python train.py --num_attention_heads=2 --lr_mult_down=0.7 --final_lr_fraction=0.0 --doc_mask=true
Each number is 500 + 50 x the weight over its row's rms, rounded and kept within 0 to 999. Layers, rows and columns count from 0. Numbers have three digits each. The size before them is the row's rms in percent of the matrix's.

# layer 10 attention output (transposed), 64x64, rms 0.33, rows 32-63, columns 0-63
115:440454534508473495527438467545525494564414582537500598497471523534539561579417562499458571457427469515483569545473629497430517490521496470460503547431569548464498472537526509498460447392414513
102:529490489507428511541457483462495514577539494430558520463454531455462537460401563541401492458410538590484505570503585468412575570561523519494563517491471508525589465531536497503480441568578410
098:516525429572561496384545496543465449488463544486466563503469482518423509415589395422489479451431566542498523497451532554484534472524476487579551440477457513426480519409492440530457483381478500
083:554544445511369517583502464432428560586520539489526490453566473507536490378542576547407515495511472557533452494544516517496473441449460568515509477474467444549509418479557506509507506378470447
095:449414457443423521555461487584505509513507566429523490445487578496454574531519507517487495547510519606515425516558512497502494359508501557535443429377423504496576523476459511525473486461488594
096:568493604510424422424477416420497538529527531431548445475495539477548538516392511591555543518528443531479562538454604486464511454455501487596591491563552487451455473463484488496460495457473537
119:456595513481479616527496454490543490474540495526526446448556543622534452501440638566528562455412527517547400432494451459551440516497504545474469491479469470489444480451461548479519479599506483
104:460536525440468564539487522521604569465496551468495560424580541446503513539474572531370503516470578539503444501493523557430553582494540474509555463499482627561570493518504538462512395521528474
103:476488470453596466460479467448477475548581424474439427512414498465523450521493413564497417467520426465463492524501506579522532512453514521471541544508463432422459557500476408453537613386472544
095:523430550589474402500524547503520539519468428486421520492518390553537442530472464566521533522456424598487509485483555475420495432565479506466424457490497558486515548529517487491470596358524541
094:469475433473520467462468497538511458540489576560539492506527531551399493392556434509465527415443512495563466588468488606539507452563454537450562536492563514474528555495474547539383547419444559
105:530474409496484505509519461562505550562535595460603522540481559523615470415486446400460430506538559519554477518518532562518495470513451508576557550469528512555458570530427537492419594475473545
094:553525444528527511476440460528497440425534526552477505560485460430463517449520433617485564543541462518550468535495461605506586404445487586507468517562468505434470626516481579515539554499563521
114:437506469516542478464506565408531567556469503557510517469517446444512458542441509608509522540425519514522625497488515542507545596505485442480491532572637533491569468505558609542437476510513442
105:481498504518554508515544485510609508527497461448481464493537629472523456443446516554468453536506439505461414413465448432528460630510483496474438522550492593424542518481466504464543402611530495
118:494603471495529493512497378561567489505560462533500554466511410496471404421421509436607517501560494534545502505499513521480485386509466529482544503443364455484541557447468485499522564543468461
093:500424512478521523566498449499507516508597468504483523579561408495468544538617466508557441456588486501495505482501455512560514426449504526561444497468504435489545569549648523461401503427499438
081:519461458499524557440554519567522541533443526491538574481455560497504478557489561499582496509435547587500535454508513492578482484480423452467625384450495561433588493559538490526630492456512495
102:443488577564599451592467527537542415458473526553528499452517450482459504468615544525395476588505469497558497488593479520489453483542507435549500557562485544480421498476567505469566586497452550
095:568523559430508574510595518546477382465495455443497577540474498477503471496503596520512404437501482503478582418586425511507464529438431440553489475469541555562572525604496524472518507481508450
104:489459555467562509470486444434480481569455397486470489484498482439526431485472473477528445558442494521529463422642413510427444598540482570505531473558499551486501494487532429582477472554612519
089:563415535540513550490591478481499475505478419550480538465615541428416470437516491577513366461529524485545533568583514488571367559508573494494487500472479563498501532470479456493444462505482503
094:546586457471470588466493464510516415493520480492564545453537442430428486480526584470515539491463450461566480397437393411528489497443455525479579548400479532581520446469507507503482509590526451
095:513442508498519566488537504503437445544488455505408475546454453523523482541575540526572495532597467555393544477437524470564524518453543480470460532568578582436435451543562458551621423469493476
101:525534520573530507425439516554514485527523519502444496462457494530527580417511491438583431554544494501351591521466555542391474532532533576448432487395478480435486526516506430480500566467486531
101:469467454561561460411541522537515492539623520413532513431433424524495498520526383505457477395556476552522554494420524533482444483482564513450606456437531445505508538509462540551551501534544555
097:526528438483562585620500529563460482472515470426476457427483543456475404542550583513537602544508512487527421452536384485461465480558464458487496414483415481560520488532473530505499411525555501
104:493484421484456510453514415487490533501480473406422461560532513490481562575459390390464434520503549494517601462412419551517503585463465514438559540589520479454479590489479501507459484474448513
102:523489436508497526470406463477474477465450534475644484548588486576575604497478446458432543557495526483461516522501578436463532456541491535627503584423541505477521471448477494445438510443506533
117:579472503445546550516447508466570513558491505586482399476486467378523489517459492537422493464417492443413488532502440513483493606447530383472492507543557537520568477511512460514538507540516373
086:472498432559518417587475513423439525526437480467531482455516507442535542552526496467452460413467529578485598595558500518464588582455537450453579395471486589513514488500573452532494487491471457
083:429490553496529496490465523606511523513428576511501393507555530505535421610578517563512452537528481622543495518479564470405491540505560522499513464502510531464436436447439539477466503619498549
# layer 10 attention value, 64x64, rms 0.383, rows 33-63, columns 0-63
105:510454523569537489397435584487463589459425555551483468515537466598438576529403409542517499413574473553485473503433544599511509483484489519532472468501473514413484412481496431529516537468484485
098:484451495457508474431565332480402519519504497444551498446537467520450511580603468449558524489524466501548459490504501395542444447421520495451430449513531487573535512464479596492480511486420518
078:522543529497487426510507490578460511420521494546591606548486473475316530488508493520494499576467578455475460563425536544476590501477526497467470500480458548526530489439401410445516512452496503
095:540578482512470479438524499484503594473455466431489540531518542518388528482524554515511556535488514560496565497454445504447493483470458483322452480473551525534396512536434494406404484427484540
087:510465466522583465529450466488479578590444501553569508470485421578490544471499491431430481465467459443487552552474606577486530444605456515505519564546479560490555514570492568395549555522560513
114:490513518460487524523417596591494440558429445498491506540435487462496451421458559595578477562457503442426526557468567546579470576475475560457553508503501509433489468431491485499373492521526556
111:429428447492551519432499602413451528473447484457570529600466488535464517497456529501557433441488572540455482605531524485462498567466549453483435531463437496364476428493537469513547550474460495
100:579503587515437482563474527548498525550504505520517454541528468525498570504590464343455542520579431488559551482478504398529504590543466421544543533531542452548474512525477528537547418551550443
098:507465433409591452420477448433488610498522455498516526448458556476487457533510448491441490592472466482561509511419473480496576469519501543575401507612446454509556507572431492489458471552439533
094:562539496498424455358586505519462501514592441476474498500445533510492536549523490457513580544570462605451508462400581453475519480457498484443539477489609539530552503428450586529517476508475462
097:564499458557427507423530514590487491432504386464429403465500460508362549509511551460529520484440458519522508453490589531456578546423485472421445529560515510498509514458469558455570493440488532
104:616507505507500408525492451436515510471493437504536458469536513556574515570491504496483565562504513581506474461552609393526499507454432436475496518453592453454534472460537520412435446556393475
111:481411489541462469474430517479492444526554436539503492552466526525566478601385416477451475452504536510463523624449509503459543420535511454615533547544534511462523521507531484584591548578515492
101:415473554410534612468386585391514475441447462549487473604412489440530411522476553483487504510539549487477500527465493573479463585496567553483564512485511471496494421502507528486472561508525473
110:603485567487484501491432447448451520487435437533562441518536547477546498412570470624555516641468465486490484452497506489497442515430522572544428418457473560507466484469478566418526518504536501
094:546572452526428509485567520539526475450495515517549559407538514535588462542486528549457620530499475522573474509571385461416534478471466493546490453497417438564608528465431508479462419504489515
085:391453509482488432449460501515537448505545501426513495593508513520425473434555460493502480429573528459417508443474459474470435382502455499442382516429435500487486579478515579474444527458512573
096:512499432549533554587604524445644440497504487479489500624524534485571486510457376468521539520493530449526527544501543484542434477462616508476519446576515481567512550496452488500522467509421514
097:411513428516457524490425514590456501471482506509486513523516534518485398477539371446564547422510570537519472427553471496447496449505583490457560455494420483395538489425527508448504409432469529
098:525509530586614493490420571501486408487513493543460459550467560457531479489480476431516506449508485512442534484456405597476517531512435481443539496483430499483526468560545577501403444522491344
095:409506454496502517502473506571591573511423438432525509571454433437564428522553498466442541437568524523425395454477409515460478540430435442470520487553467464520536529446529480506562480537518412
099:486543508475475563528408527470456514420501554504576519540571548580556434484488516510537450506420489508439409476409466492501521565357486573502536489529497546412504487463526448451526447415493584
091:462400556486519544577501450501605452428579559459498552509476464451493483486494510462455602445520463486588498421568460448491468423571505473471504483449483413499614505524537529537436534569528550
095:537398466512494365553570421439513530489444485457500532539567505443533534517537516512584474464439390580580437462480458440495551515547496492520474497572529530539455425493422515493401545505520489
098:551393503434411549527460491453451455520549473524451441449536487450518541456590482465571474528652479484567482498469508442458535458524424538457450578535538531437448509493507539390474453495458478
104:411530560513573532528516514494552443514520479520512508531511514521504462426488517553615493579502593504515497459506413596483503486383484609450495534416531458406436471448530389523479503495510548
104:515464431462472420438522538531464452449553479494586445445561492441466525546546546437404424494527358528503452505624509514543483491470507425504547524411473487534478543563489541465554495513560439
104:593607507470493473377580560463552548523467567482435543484547426465412494553495548496529511471349496497524491526461570535492547497527425500498500541533500510448495561511476560491513554431484589
114:377555554537454427472470560417495378535524483509485500543408486476508470498435385490514525416542473553466484500522502476601495588584483541565556531428420514521508506513539461486529464527480468
091:458470508452464467429501536511584497534495544424507525565518514526391614535455403425438472452549515499461369535506485593438491430475470498560449529493443462596489482539577524508524461508503478
085:512472467454534495582473594363542466533455475387505507495429542431576506520403510488500499493479497418439524495498535605405569523529493495409512534551517480444486547512491472574498516441569521
# layer 10 MLP gate, 64x64, rms 0.204, rows 0-50, columns 0-63
092:492631472503495582536573549433463479471492460474540446623453450502486492510523480488574554408491536524561515428487558512495512515454546422457502453491482526434464608556503520527484375573516484
086:502547451403573501478436469476488527431466516486479455505451572506508432529462428564428627488457498548503474491465502473543493484491423519462427512541507428459571448410610420451465552550438539
096:389484532438502457486525455511465557520517486483506510481568398480482513377558515511548559433501569477417555517448482439537496536481502403505513456502505552396445539423536583440571432544523455
097:420453467479424441403593511487501411509516417447509489575543549504417520493395458490570579475392516548455497576509480516502559497409526486502523550492453460476505473413542535545541514537452482
110:495467460578589486526558514441494379502474470472616447540526569506481535484434452463513526504470477535487478473556543580444497538409387527420509606474464546497499398555541446498460485483481493
110:437482523544453430522599484522513436523573498487542504557545518520558497460510476579496429434592626491461523506496427445369505565435525561535559520444512539484513589430538495574506487496485488
120:545477476479534489516663534399583527485411456462593523570487528546541566544471479565496518501601589532603471529588454539473508467497524522504510500473508508499424467487420442537481470515497522
099:487607453505509441592447485498555590441491465453445480519491449411524480537519521530533577467493491592504516498553413540529465448456422404500500511444513483468483578471455374504450454475540419
088:486551537523512465493546522422453504548475448463542460542449540516548495502489509526503469533540545527540417515524512489513514471505410533474502433443654484598534424401568464627587425482454480
092:460390500434483504559460501538465412464411453505500464475456521584510422502504545556508455459606524589481557444505445599481440474497548503426561443475529530443512418480472478441468492498405545
086:496476416520533462463576523528525450553498478443455509588437505525450483565479438457531564458539616509460542468407548453432467498450567508486434493565416478548532528558544507533478380576446470
079:437475458453438422432483518527432515464410455470447456583425505566425538517528430493469466453545545528445494571500491540447487472521558436526497515381418478452584529497446478492585464447423504
100:489661420539537429495540521531463449558502505498470402443561610483536468579517456502505548462496546568516480479483522573465478491532541481492520509489515542563544580529580551546432518583427541
096:443564474431519477487508586518530457496474509445447496466594552443530382429553535500576447505471460408519500524519506553431522442449495572559500409519508566515462588494584539522431461526490583
102:481440454503551602558534490556518470460412428468573421522535498543547490451428466547575571413477547454494465573528497615491414487486470479440497445536510434509470434407501493486515528470431546
112:476559477561491606481528501341414544446529541535508487551519515478515474464416422519523462496418551549530497439525507519558556578494552550467510511479442592384501547516457482508532467436451476
079:449534448421439431554540584486486526443440523503609464436491573460414488497488462514515466536494486465577580495553474531554539536454589457466535473451507505464452378555589438462483547546464514
137:436529427455511449419501534439484491454469446422501394477601487490518570518478557519532564497522580535497507609541469493419424473411499471439534438490484520440442543437513590523555501453448477
088:563455424536584434452541454545536477386426479497513506531476487503486430600505424543416546498444488515468440450488590536409461534432472572510463511537465427558571509514525432499494468506420501
101:539465462451509467504583401535575431471484567556628437465497458458436399548490552486521528469534576544515491456556480548387481559476540567487433444449542488456446523450529510488433515490470468
096:482438433480518578496547412498548463475444479469612463571496582451443437512460474558519569534495538490503436514554522538397480522489415553469429468483571418502481472499519481400464500472386489
112:469535498560542493521475559624425466561414524508487501568491486502482522526546491663560534424500570563566497433459528530461550501531496501549509486503519497586451446561541465580445476537591497
104:470480464425388434515597545493529495528517382461516501524462435493466534499497557547525468545493682453594455587449496519479505532453465522503444499404514548459460531479495440489513491504458500
094:546508486585538484560477500481516504513562547499423536478430520455546480510530551505496422537380551462490524564556483551606440455522419571498515555469516481502571595475482548606478445421554431
091:491594464509533558522490451443557477494539459453512514534526535428553494452522567391443561600470476516539512470568477531476628552523572616487539437554483540427517534484493548552466511420476546
119:493535435527454494479506480603525435533544530548548510571489516428511466545493515487529543453543551469476386535476450547450443566490529516340524442510473472391512517455504489539421395473506425
110:561612503519539475517513499495458429520481553521620489432492483358514494490506452475476469543557562459579385555465445487528510514487513564435460478443489483439533514545429394445508509425491516
093:527487454428486489505463564534526400496484419477463462554400454486486547524431514524481519583551449475612499559568588576451453572500531558471479422507456399453530453566523431485475528511548504
100:523450539606448441526525518502500467415461524501402496530486454487515502442544475487467501430519575564518468392514466521506503584460521540412497578412420516419590389512470468545510491500427517
102:385588446492492469473596522449437508397450553463447494425489501496486521524531511490496480471503526520501538493390510569496506535407594535526468389454474464523492455524427433452501492468397438
107:510429509505419523470525550478520564413469556432554538528545551584502481446584493569482445517534470517477367439496508554521431496471427457447493508510610563430454508425458466558495448498478569
108:552559459393398478473517550555595453487481541555526566509547560482454461558580476533562398586542568497559499524489495532443469504552605610522474486524575541480479544490514479506460456522513501
104:461417504540508555455516525420469523581495538479485489535463533465479502540479510453487438431525571471552442475502462518426519513409396582376479512525501561467543469452486555607424441406446492
090:536525563495453384574421520566577506557493496499541510640521512474510469562602484538556486499511582479515459470415515466463486494504556570577428589538457548531463506574506488545541506473563509
111:580417510496459572505544547533510418431514473508468484500475550485491472490472522609496438466500585507500496532431506598472536507499501541495446517470486405398441348533558439553430555528465526
099:524499405472526452556579534481531497406516455486521488420482555455543441598534492449535582529555527468611491536427537650456507457496457480470506498554514511508522498489431447480516445502382500
096:466443458552469479495472544511430542575453388524519523538552528449433487491609468463500509551541392551514472512456446511653457501531497572522568502525623473509477452482467471568450506504494460
092:508449464595552570530467531543536529408448583442569516535534514551484457480464428547595500377502540456469473544543527503480453553437536590528474470608469454464507530419533441518532471494539550
109:604478544418528550468374590519483524559550482512618505471467562505477514539469479473474491531432536474491565544486481606499422466487538575480506430582503471513553462495543545613444496487475537
108:513456555519502476427437536504519469423470420424508494540483485450527569491454504465603568506478475487429413582557530613489450502448455591409551447517447556541554512447478508536536460417541495
105:479549448530517570483489495494529549450476526526560421499429581535513456589492475609562525462596556531560559489564443520437455434427563429443522461481432487469443493536483554594531525544524565
117:482538451584489592540474544441507496464462497504496525492459487463458435490518534502538497455500491377543442438457488579568441579442499551467518546449610572445462512357436467521455465511437501
122:495601583468525469504523483504547445536520603491598550485549561497521493492545446534496447464508496549451479418441434572395491527490442506379470575440493522528496508509563585567468413486488464
087:542488464487500487493477529516458598552542536444478518576599500501493516483561499544423454508429611499603457510537481462514580489556619453526509552518447488463427489590524458626453494500493545
094:494446516483480526468541488548512463512431478459489449372439452533418438517541522547478484547569482500559438517392532553450484447470466468436497441488508491512600434424523521533573406488375505
086:507494542462454512584564348503432498495512467435401466488559541552395504490471540580553427511491530508463548512468530490478539476521457482497479462584614462498480464512550547566577463484577441
085:601536482449525424524515489510477540506398477495546517562353498523569469589530463518471515555521493534574450480534515509470396482510587540475458518513523487574593497559486460437449552562508588
111:463464474513541549493476401424513448349523529494469490526553551490423429542452461449595511437436591454404450560509526546498476490509543564551543455514508451489516505520569548439536533470429468
086:515539559537545536591518533510479487544598520475503430465526446464503578500500446409578486451417457444457431611510537521454484468547484547499543476530494556550536526379567502587480516489399492
080:574526577505490435518493496481494441481444534433437453498557544503550497612519509469551469436493500525601463405392466509478410416512584505483491571456534469393501458522524464518541446572454501
110:566498385538571459410463499439491517457388538514419502432563538484425496545570467460527506535482464570458463513506487513476552480525466629556440463533535509521540558593539560466540493553554491
# layer 10 MLP up, 64x64, rms 0.233, rows 0-49, columns 0-63
102:549487480494522440530425525542453537463501462463375481497480491435549511427487566364461487546454517518455477537519546529557470463504514428405448565447572557391499481543524493490504547406472423
087:464505535521497471509525592538464486583495440459295470484523488480390490389516516431441495519445452476534494517491553527471560541494506524596494498509518580514587514452560539486471514556511492
081:519400477495488553485488455542515421448557444550594505366534578507444535577491539522565544507472609563507520585541550556523454448533530505439534475474534511431456488456495566475584523529524455
099:423627497524575457487486634566493489550577538476463524486532490519481460492549511470437521482480562518443468487347472444480502467477514436524532421522495457499453502566551547484463498395575494
111:541534542537473557528466490467555519506397493500503554562549542574459510491484555540515451610409504453563536505484483526504425490534568495579565657422505485453477503551603488470513574533509464
114:504494563500580498503581585552602519532524442501549514543499448514418505463596508480476588449597521479476535486371569475545544481468422483468514494413460525521441436511528540475467416568481505
090:487550462622524474494428477435434555589449439508474592559483543459533505522468509523530527478497566481542592426600473521530560466418428466493506459498500563471545367525503496540441534493452518
099:521502452508494417486372481541507482495446448435526469468535443514477501557415501600468589472513501467534554494512472465501475540412448478366475409485459425557479437407544419531501512520544505
099:571552519421515567531461534518524508443443569508493555491454561514498422478465493612541496540401552527366507558537469608520527511502491540460498551482452514477533540532536516448582391549534555
100:523517517452547519619560530488418502558508572663513450481449489531567465506541526505489487416479537543610495533617448549551535471548494480575543452502523543525491551519486485502528491574573502
103:532485438559499546520472437518464587514533527519574457450415500510494558573433483619536442512442502567598529540585475512531466532561527416485460517460489588580451594557489484540503551485545534
088:498476437523465561501532526537544443419460439494496482490444483529546519576419455556470384472578546536506504446491481591502544457354553450436456438497462497494423463491514429545503580426477499
106:514488498513438522520411464440477569509443535423429440564500427487455575494576493470530454575545498531588394498493497417524550498522435495447489544528599618523525524448477463464547432554463480
092:524532514486522391520497540476543396571483551473483529455461477459375440482529540462581457474477488505575564543512565562410640447526507488562530520463548525433481471555509448481474487524540580
107:509514543510536475452485473482434518506587488526430555442503505457548552441423502531569502556447387448479540540626410579459527506488485633531439473528503525566535533541598492502457486468489453
094:531560517481525483548485524535513506487457434497506533462491541497513434515508501555577402449497385452557470424601544457407514446524459422476494532486515570428477538442628563492438476398497522
106:524405618464437465514454539494537583494478544529475444510456459582537530487525578391465499528535444520506479428500459532444481445507535573515525483512540445451577626454503614488469490554464514
096:525503492469499574518481461484483429557667553469485508466592524504410538462397523470453548457402462480466595477559438547502524457582541507460526544502522438498476487532518567508424557492442519
094:463510536471497545505510531509507465532473563467491533554591437396477402492562509564566490448489583426580556502510529473399498483475417455486489509400451572430489489584553520506418483558500571
127:508461511511516477455518450487470498571501477467471525515467537553465534561508581474547424559494572418610496594522551472450446487515539458451594620482497487486552450611568538496552540580537431
129:433573614485524570550530517520443606498494509566476458425476503592447504475530435489500540452498475472404617472464501498593451420530488477494452501395528465576446547526474501511491468504569519
104:440480528466547428471526512550458493486475517496500479512535527506501508348582449530402497524575635571490486476513489504538503544526549397498597469473395452506461455536460571487503416548500531
118:504513465500530511529545551639475449497396485543487527506435414501532550365485500548480439434481529492500566594455425550423531492531460482579477503573410492496537517485468426455486519488553446
087:408404504526525458463405466527508531401496505486479495450523463506493492539515505519426465478507443581496413397435520463520431458470527476495457515537591475456452391397509482511582498513541400
095:446506404478563517488449438525441484571595442507557524414471489520538477480554455481483444532478562428518540503457443546534498476540661534431525514523486614499526528479497549503455544484470390
118:428540575459448553563504425385512573498451581443534539554479616495449552457539504534476542472454449550500552542500446468555438514566499525528572459428477453428561546513452508423506504531559515
101:510455547425414536554511497617528492483557538567540522491504524492467433459463463525537606482544505399513533516452500492511382519461570508440517422491442510477456506519582465396474570573565527
090:483498515507477454562469494442524479509590470431483480477498495512674503487454442561553569513490437546539472433492455397569476527434448444422465511500574583458544483477558410476489431483490466
091:483572496584449518416447473502394526432471493504524489558503482568477456507406505498488489496514526476478447452507462415520480572448471514467516405445586495514530443500427347518525551394544487
091:614458597518430452611464523568550523509495475526369481597473472543523440523485468544508510455539512557437530397484460497464437506444560468584536530488518493465559546455501483555469457566504501
084:497360492462542404520468428447373573454488538427527530495520446451431459432527514538456520502500459504513458422537562494501535466493488621554464519528439543524544459553536500425444525560489503
101:614467488508506474575507447462645520505484513451506479510535469533564471533474426527547541418561472532450398503549429514562589508527482412516499479540436501469540465565509418446533488422564534
097:486368570542517474601571543526503537521511536438483525515535512558506529457456463520440522424513566490527449559464389513513451424539555514515550542516417548485573436427446503593564462539517540
094:437468494491471463508498497503503494364419461492425532469545440449455510545617539529560473543563587546449488563471469530530488469486490522531640443434549521506529518390494570441536540539515519
096:467466521482533549441451521411574440444500519507486494448463477502428564538488513420526538474547409482621497440563607386513504561505540498530492518502510411545554424530506514504522557461399539
110:495525502407518427417582419513496529490458395502561442485397491512449467535527563560445547555496551520492558504555527560501503500487414602481431426519471510604540543519478548424486452536526486
094:512415441489534497584454503559554479490442496546458527538512643561608478539564538477490557543519480487447474562503456515452504504513474579537522463470556496515467428519509479488359416519484604
093:419432406492506508476463571457517460578520549503569521532493444445485488534541560555492518582471575517494452611434504376506467561469486563460442493512547459589422546491568490561424495491499505
088:508570447464498493487539514413418505489544577526588492487412540449484440547489558523512466448463480505515501533503523529497467500536457461376464505413528515426463511620471503440411537584618520
094:563503550488579582530544509481582509435547445466447453455475405480496534465497532505440465451548523442510562570547491499458549460520485362640585516466532514525440547557533563516546476513467468
087:494485540508429556461516616543484435551448406482521521569492482520501489471399432537507445490477449463471636519484515496519572623514527524567586457481490546498411455520477463505505503579545446
117:584422450520504505538514418526505456503450596542487509492527567462517538589494476561587399553512490427541463493518484463499562507587591524561513538560567510545556420580560434450474449488485537
096:495557558413559480460541531445441530488489522433541479453479455520492550506431549423433409496520431568503475477526447529513492503473446536522544358437489501456610514510483566595525473608489474
091:495540489415489480461571590410515540477554452509560619509402513559470457439415487437413459518564496490468510542479477422500513547464543465531535533489443458418502481610489494587503550524463539
094:514525572509498399477491581636428471554610391516528572435501472567486439541549479483518590419530558572520491464451455495515447485521505536507498476399473565507495524515481525493512456486556542
107:528491423440491512447561431569543559581455519493518421528550497403459552515556548484541452535433536471463507533450450473409530563450446593479493537553582511591530451445555487458564531491519425
101:489509484487520450413591530493498492476555404510556409448460446445482536480494526555463556484446589480516429592500552468501443454472379366438575504524460496459460511446509536498461495472435534
093:443448444494473522390492442487551401433459434515599460498405543504405514417433475448483509493523486473496525550491590504430463463477453416533432548494473452576513466566483547523575548504509504
086:529534506505477588434433533538498617468411432543533522531538457484494485510508431604591528493586518471503530500531432454453523490502517380520520401627583522483504502478465515544459502503461542
102:534488510405566499570497520454491451411551559580502486503530508435431452572600463487548465513416516480476500536452542615508542473528430626475434530425472564555498509538552475435472494487472522
# layer 10 MLP down (transposed), 64x64, rms 0.156, rows 0-49, columns 0-63
114:519507482509471571503553530464435453426576461427444552518514447468476534527495527464511614465505436503471457566543484527406502490400522591527510581578468519383526574434467550497522507524443422
089:486477591478395476459412475490562563518492572550450452533506574548534441460551500476494465501541538553549560490465537435472488548498383447487480505428508575470415377543574433480547506494513488
088:502487488517425506439435372483590481423479453512494531525427563481498484651437473620584393529509543498487515494498522525495517446478547510525548514425548493525504546520506394525527467534483500
095:482507489400549526521529506554508496408471510482448535523458438443600599532479624493461484547454506481427514511526371549532415527526450549502524592498501417493471512534450536502504547411442476
108:465509478452436455500473508499602523486483547519531548497558516374485433448482530587459520381480496525503539459554539455492517501526446467508417398604596566464469582508448486501513514441422523
108:499548535435424558436548552447464457457465573437470467444482467530528503478454577474550563609450476516507539478577533613483512486540479477584530437516544422426572435471422441514523527506467441
102:585362611511451457515572516471555467509467457500500473441532502485499487525511485490432450572531523438529488535635496492489438405507489536491600489545505491487504478470426549391470511461503413
094:496504476551485460653518427548471530435461512501387494512511488490633495596572495460516577467428417511502562561521490476475470558501472441534462470542492444540467424556463486467460428531468508
107:465569460436550534475458548509517457545492514509492481465520425462339381439467455568457541508443590552506549513453471542520456470488615492427502502529497542486468571468490502459502517397568520
099:513468546588517493555420464548418494511502437528433398528509469489456428503444551496437454495555467568518566527526485471444440523498515513480545437518498432533518332459486437399525530505460566
092:494554548453424481416436561446498533529463408522553560569607530512515515462506564534487549400502482400540467506513494533541598542479479580526550518437553443454461493517518536440470454412540556
087:444522502548557531491502397522451437450494554560461461496521514504500435539535521390546529468434509414596500454501506530584449585470477515460512448624455454505497481471433612540446571500458504
098:462465396497533536539450512532583492448452524454517495518467444360484465490515467498523456404468577466554499596517507468425458426452514520503526414445478555471567552423467452517418497592506488
083:532548549456502464558480501521485504472476532525521451498582492457527530449465510514636504593516522520578536480550464584458604514529468471480532546582432522483525519530541420392553476432630540
091:512527556418519483448411523531537472578470501436481481475632601550538470467436491575488563524400499412559540554531589520534546546502536547528439509572448527460495435499477468521547497573480471
102:538563466485482410563453458585556465529495493433478435452476459481467430467563528447411598502499517499431527585545517556487460487527481473470546520572477446526392467441458496572413562574477549
081:562465598502558505516457671480493482474505469546571442542493612552472526578492433529478441445490483607495520536461461455483554485458549471527500517477599495513460511529582500449522514509581553
116:536449464546563558569490521540446496462505531468483516546483513548444446503457488461483504484486389516508475460510570573462450484543483499405553561554579512496580511443326589508515579560512545
095:525511487510459434531509494521432575553520546487541476509492594452483545472590499600608444467479487538457571578446464411547457496529566529537453508507583480478436403466521589542491468499557414
105:519461527465506445484582542497493543410473518561558537544395552484436519490541479531479574576406413536459428440524541406461511536493458528585536390534517502578444457474483450488505571481488549
107:482406357490492446495424583491466459556462573517487513549480527486557463533481553500521444504490468508498397560604470380498574563470464524508583488410450521464523524500470473548534540514446470
109:478458521589518548553465482504541546552499516533526539608503450505477513615496529577540404492566554437514499444453509517437559486499438540528396526436490481547461566587491443512461387487576516
109:494434484503466477586553521539482429503573494493476471418497540539603518574454491431502539493521473491498405546497603483570535458518424498490541535507440578403545583417547563543510483458442424
083:478514447575600454528438419518506497458508433535510504506465565572469457580456549580445464495498510477530568486575477582508545419512441457570480553446561493531540438505558472564594536423522428
097:524512526571548500555467514436412477477481461402494438491475506385492446484593490397529559525484508389535563491519493564479588552457492543515501447469442486442506569477564477531615556471486469
111:537449525451521541536609519471444465523473500394511509490552476580481527476523554511541545562496582559478458376472536502490545502503523507586404567410582515475544500426579493472439570541547519
097:458485562559521459409514487442521527589422526491533490436487579533532471524615528411463544450427440473518462575552484454547540423486482493468533481512601540407513491608489496535412504497508531
096:486497533510464491510486483633517546524466374430516523473479526538402475530505467468514561492485522521454541607497504605601483546526524558430547534555475450621436496545487525475508486503580569
092:544513511520496514527469549448503486460431406527528542599597465472481539430446455468484540372592515519510469479500481520536572592600474549535505566453531548508496521485429505543502448451617550
093:599498565579555487530503439480546527478473493531462560533378512522480404516461494512443599442564539595512498448424506540515452475462547505520525552474451470447547542352471551497496464539474541
100:454587543532561418581426450577428453528493535520528464546494543468450512503463494557538530592507564583513506506430456476492488454460520610508445463452372523480556496498532587478457488559527437
106:544456483555428516545417465413527501507499508493502556528473453532537496580531569499569540453486467556591427566510535465513516557618613409570480426522500549511481567531569491470532567443484533
111:485463509477575528550474522396563505542556530476544479495523512427522490550438549498537533448619438467454487462427416405481492424556475516502516556490355520404545512527482517583467540462510485
104:507556471484525392526464451551566437589546562512612491565459467574516460539552411521526438476453584492564531550559542432528555557519520489501502564488420510576508438568511496516473445524569512
089:457459365551447507414516511512503545516442486527473479493509413587431577566551485548501458495491463433572393494479585451494497484470488496507474513455438453439438576546501442619469521529465479
106:478443493435439590486538509605516536534570466518470554485400502482435514527544469479407581568568584443503483527457482448460507519590438431468540590543397456509549519481565489534460512493485491
093:481480513486471505536475488524618478544439624461505458470536480489551533538547512488437470432544544522486523490519442477509478394595469564597564563434528620503485469510562424593437475507512491
104:469594515530502408464541419453450443473516474546455453479536578457523513414553516496503484484491496593532518478489541562617501478667584496490500541462494497408440480520530560435482544494470514
096:440576443579440455422588537449485510440514513424440475474491499409546438482502455459471538399481515576540407522572480529547550571620492503447446529555498442493467497555434473519488519531480488
106:544391499408507528482461452575604549493478531493529541489466563409459469488542562508562504514485573511443519534325410526490438514478466556532546438493549501478505533502514533500563551437545512
094:465495502450548445513440424451516511460463513535414475541550549479430446472584595490458474544539496426507449464480578485455529477492446480502387571499500555526502655450575437467476499471543557
110:548485524555507481357528460493466518533586443537543444394530439598568526485516481526530567458542524408514491518511542557442526591539494528538549538536494507503601571466481512485448394537537497
112:464449503453554432577530505560534517555527556487511415565578619470520569590528487500577527483452407577499513553556603480472511501437470482558507511494500536562513445463549596459483519490453563
088:555431546564635491514502430532492484498451537552478457542519430452450530483602528487500491474500493507517547494530511521491482536481491365504570486553347481436513499515476494580471582553416455
096:549684467408526581531550515454532465470559464468534420497544477515442633419445476442429562489511450487469450424497541532474491450473508564518487523484461508467456488526568500488464493540465510
101:633410421449476434547582465542505560478458577547470475470540470452495531466589487521408506505480505487470436545495427518418484517449539427487561506413424541464500467502418492558546485451546494
098:576517515470549510491540446549486571576472520459489550501445434494519495468469491457491558464479486415500479476502496613402449460553550554469485510538603470560477408529456399470614440513411532
102:553506468478452527450564453484536507540444483449481508565593459400525615404540493528563579601550511475548489452511508410493529517482487482523589546552561395492491542438503512547509529571443499
087:533498425446515571473411445560545501516465507453550521552463508545600441497433478552527484521605505548512473523503475468453489506439542464474476403502585451583456425480478395477504563608436511
087:481477341547494522482590493524454605386513545485524583460514481527400520519449414504517503491567483462490505520513546450546540514452538433466504550572439611439525483484507460565548502489515495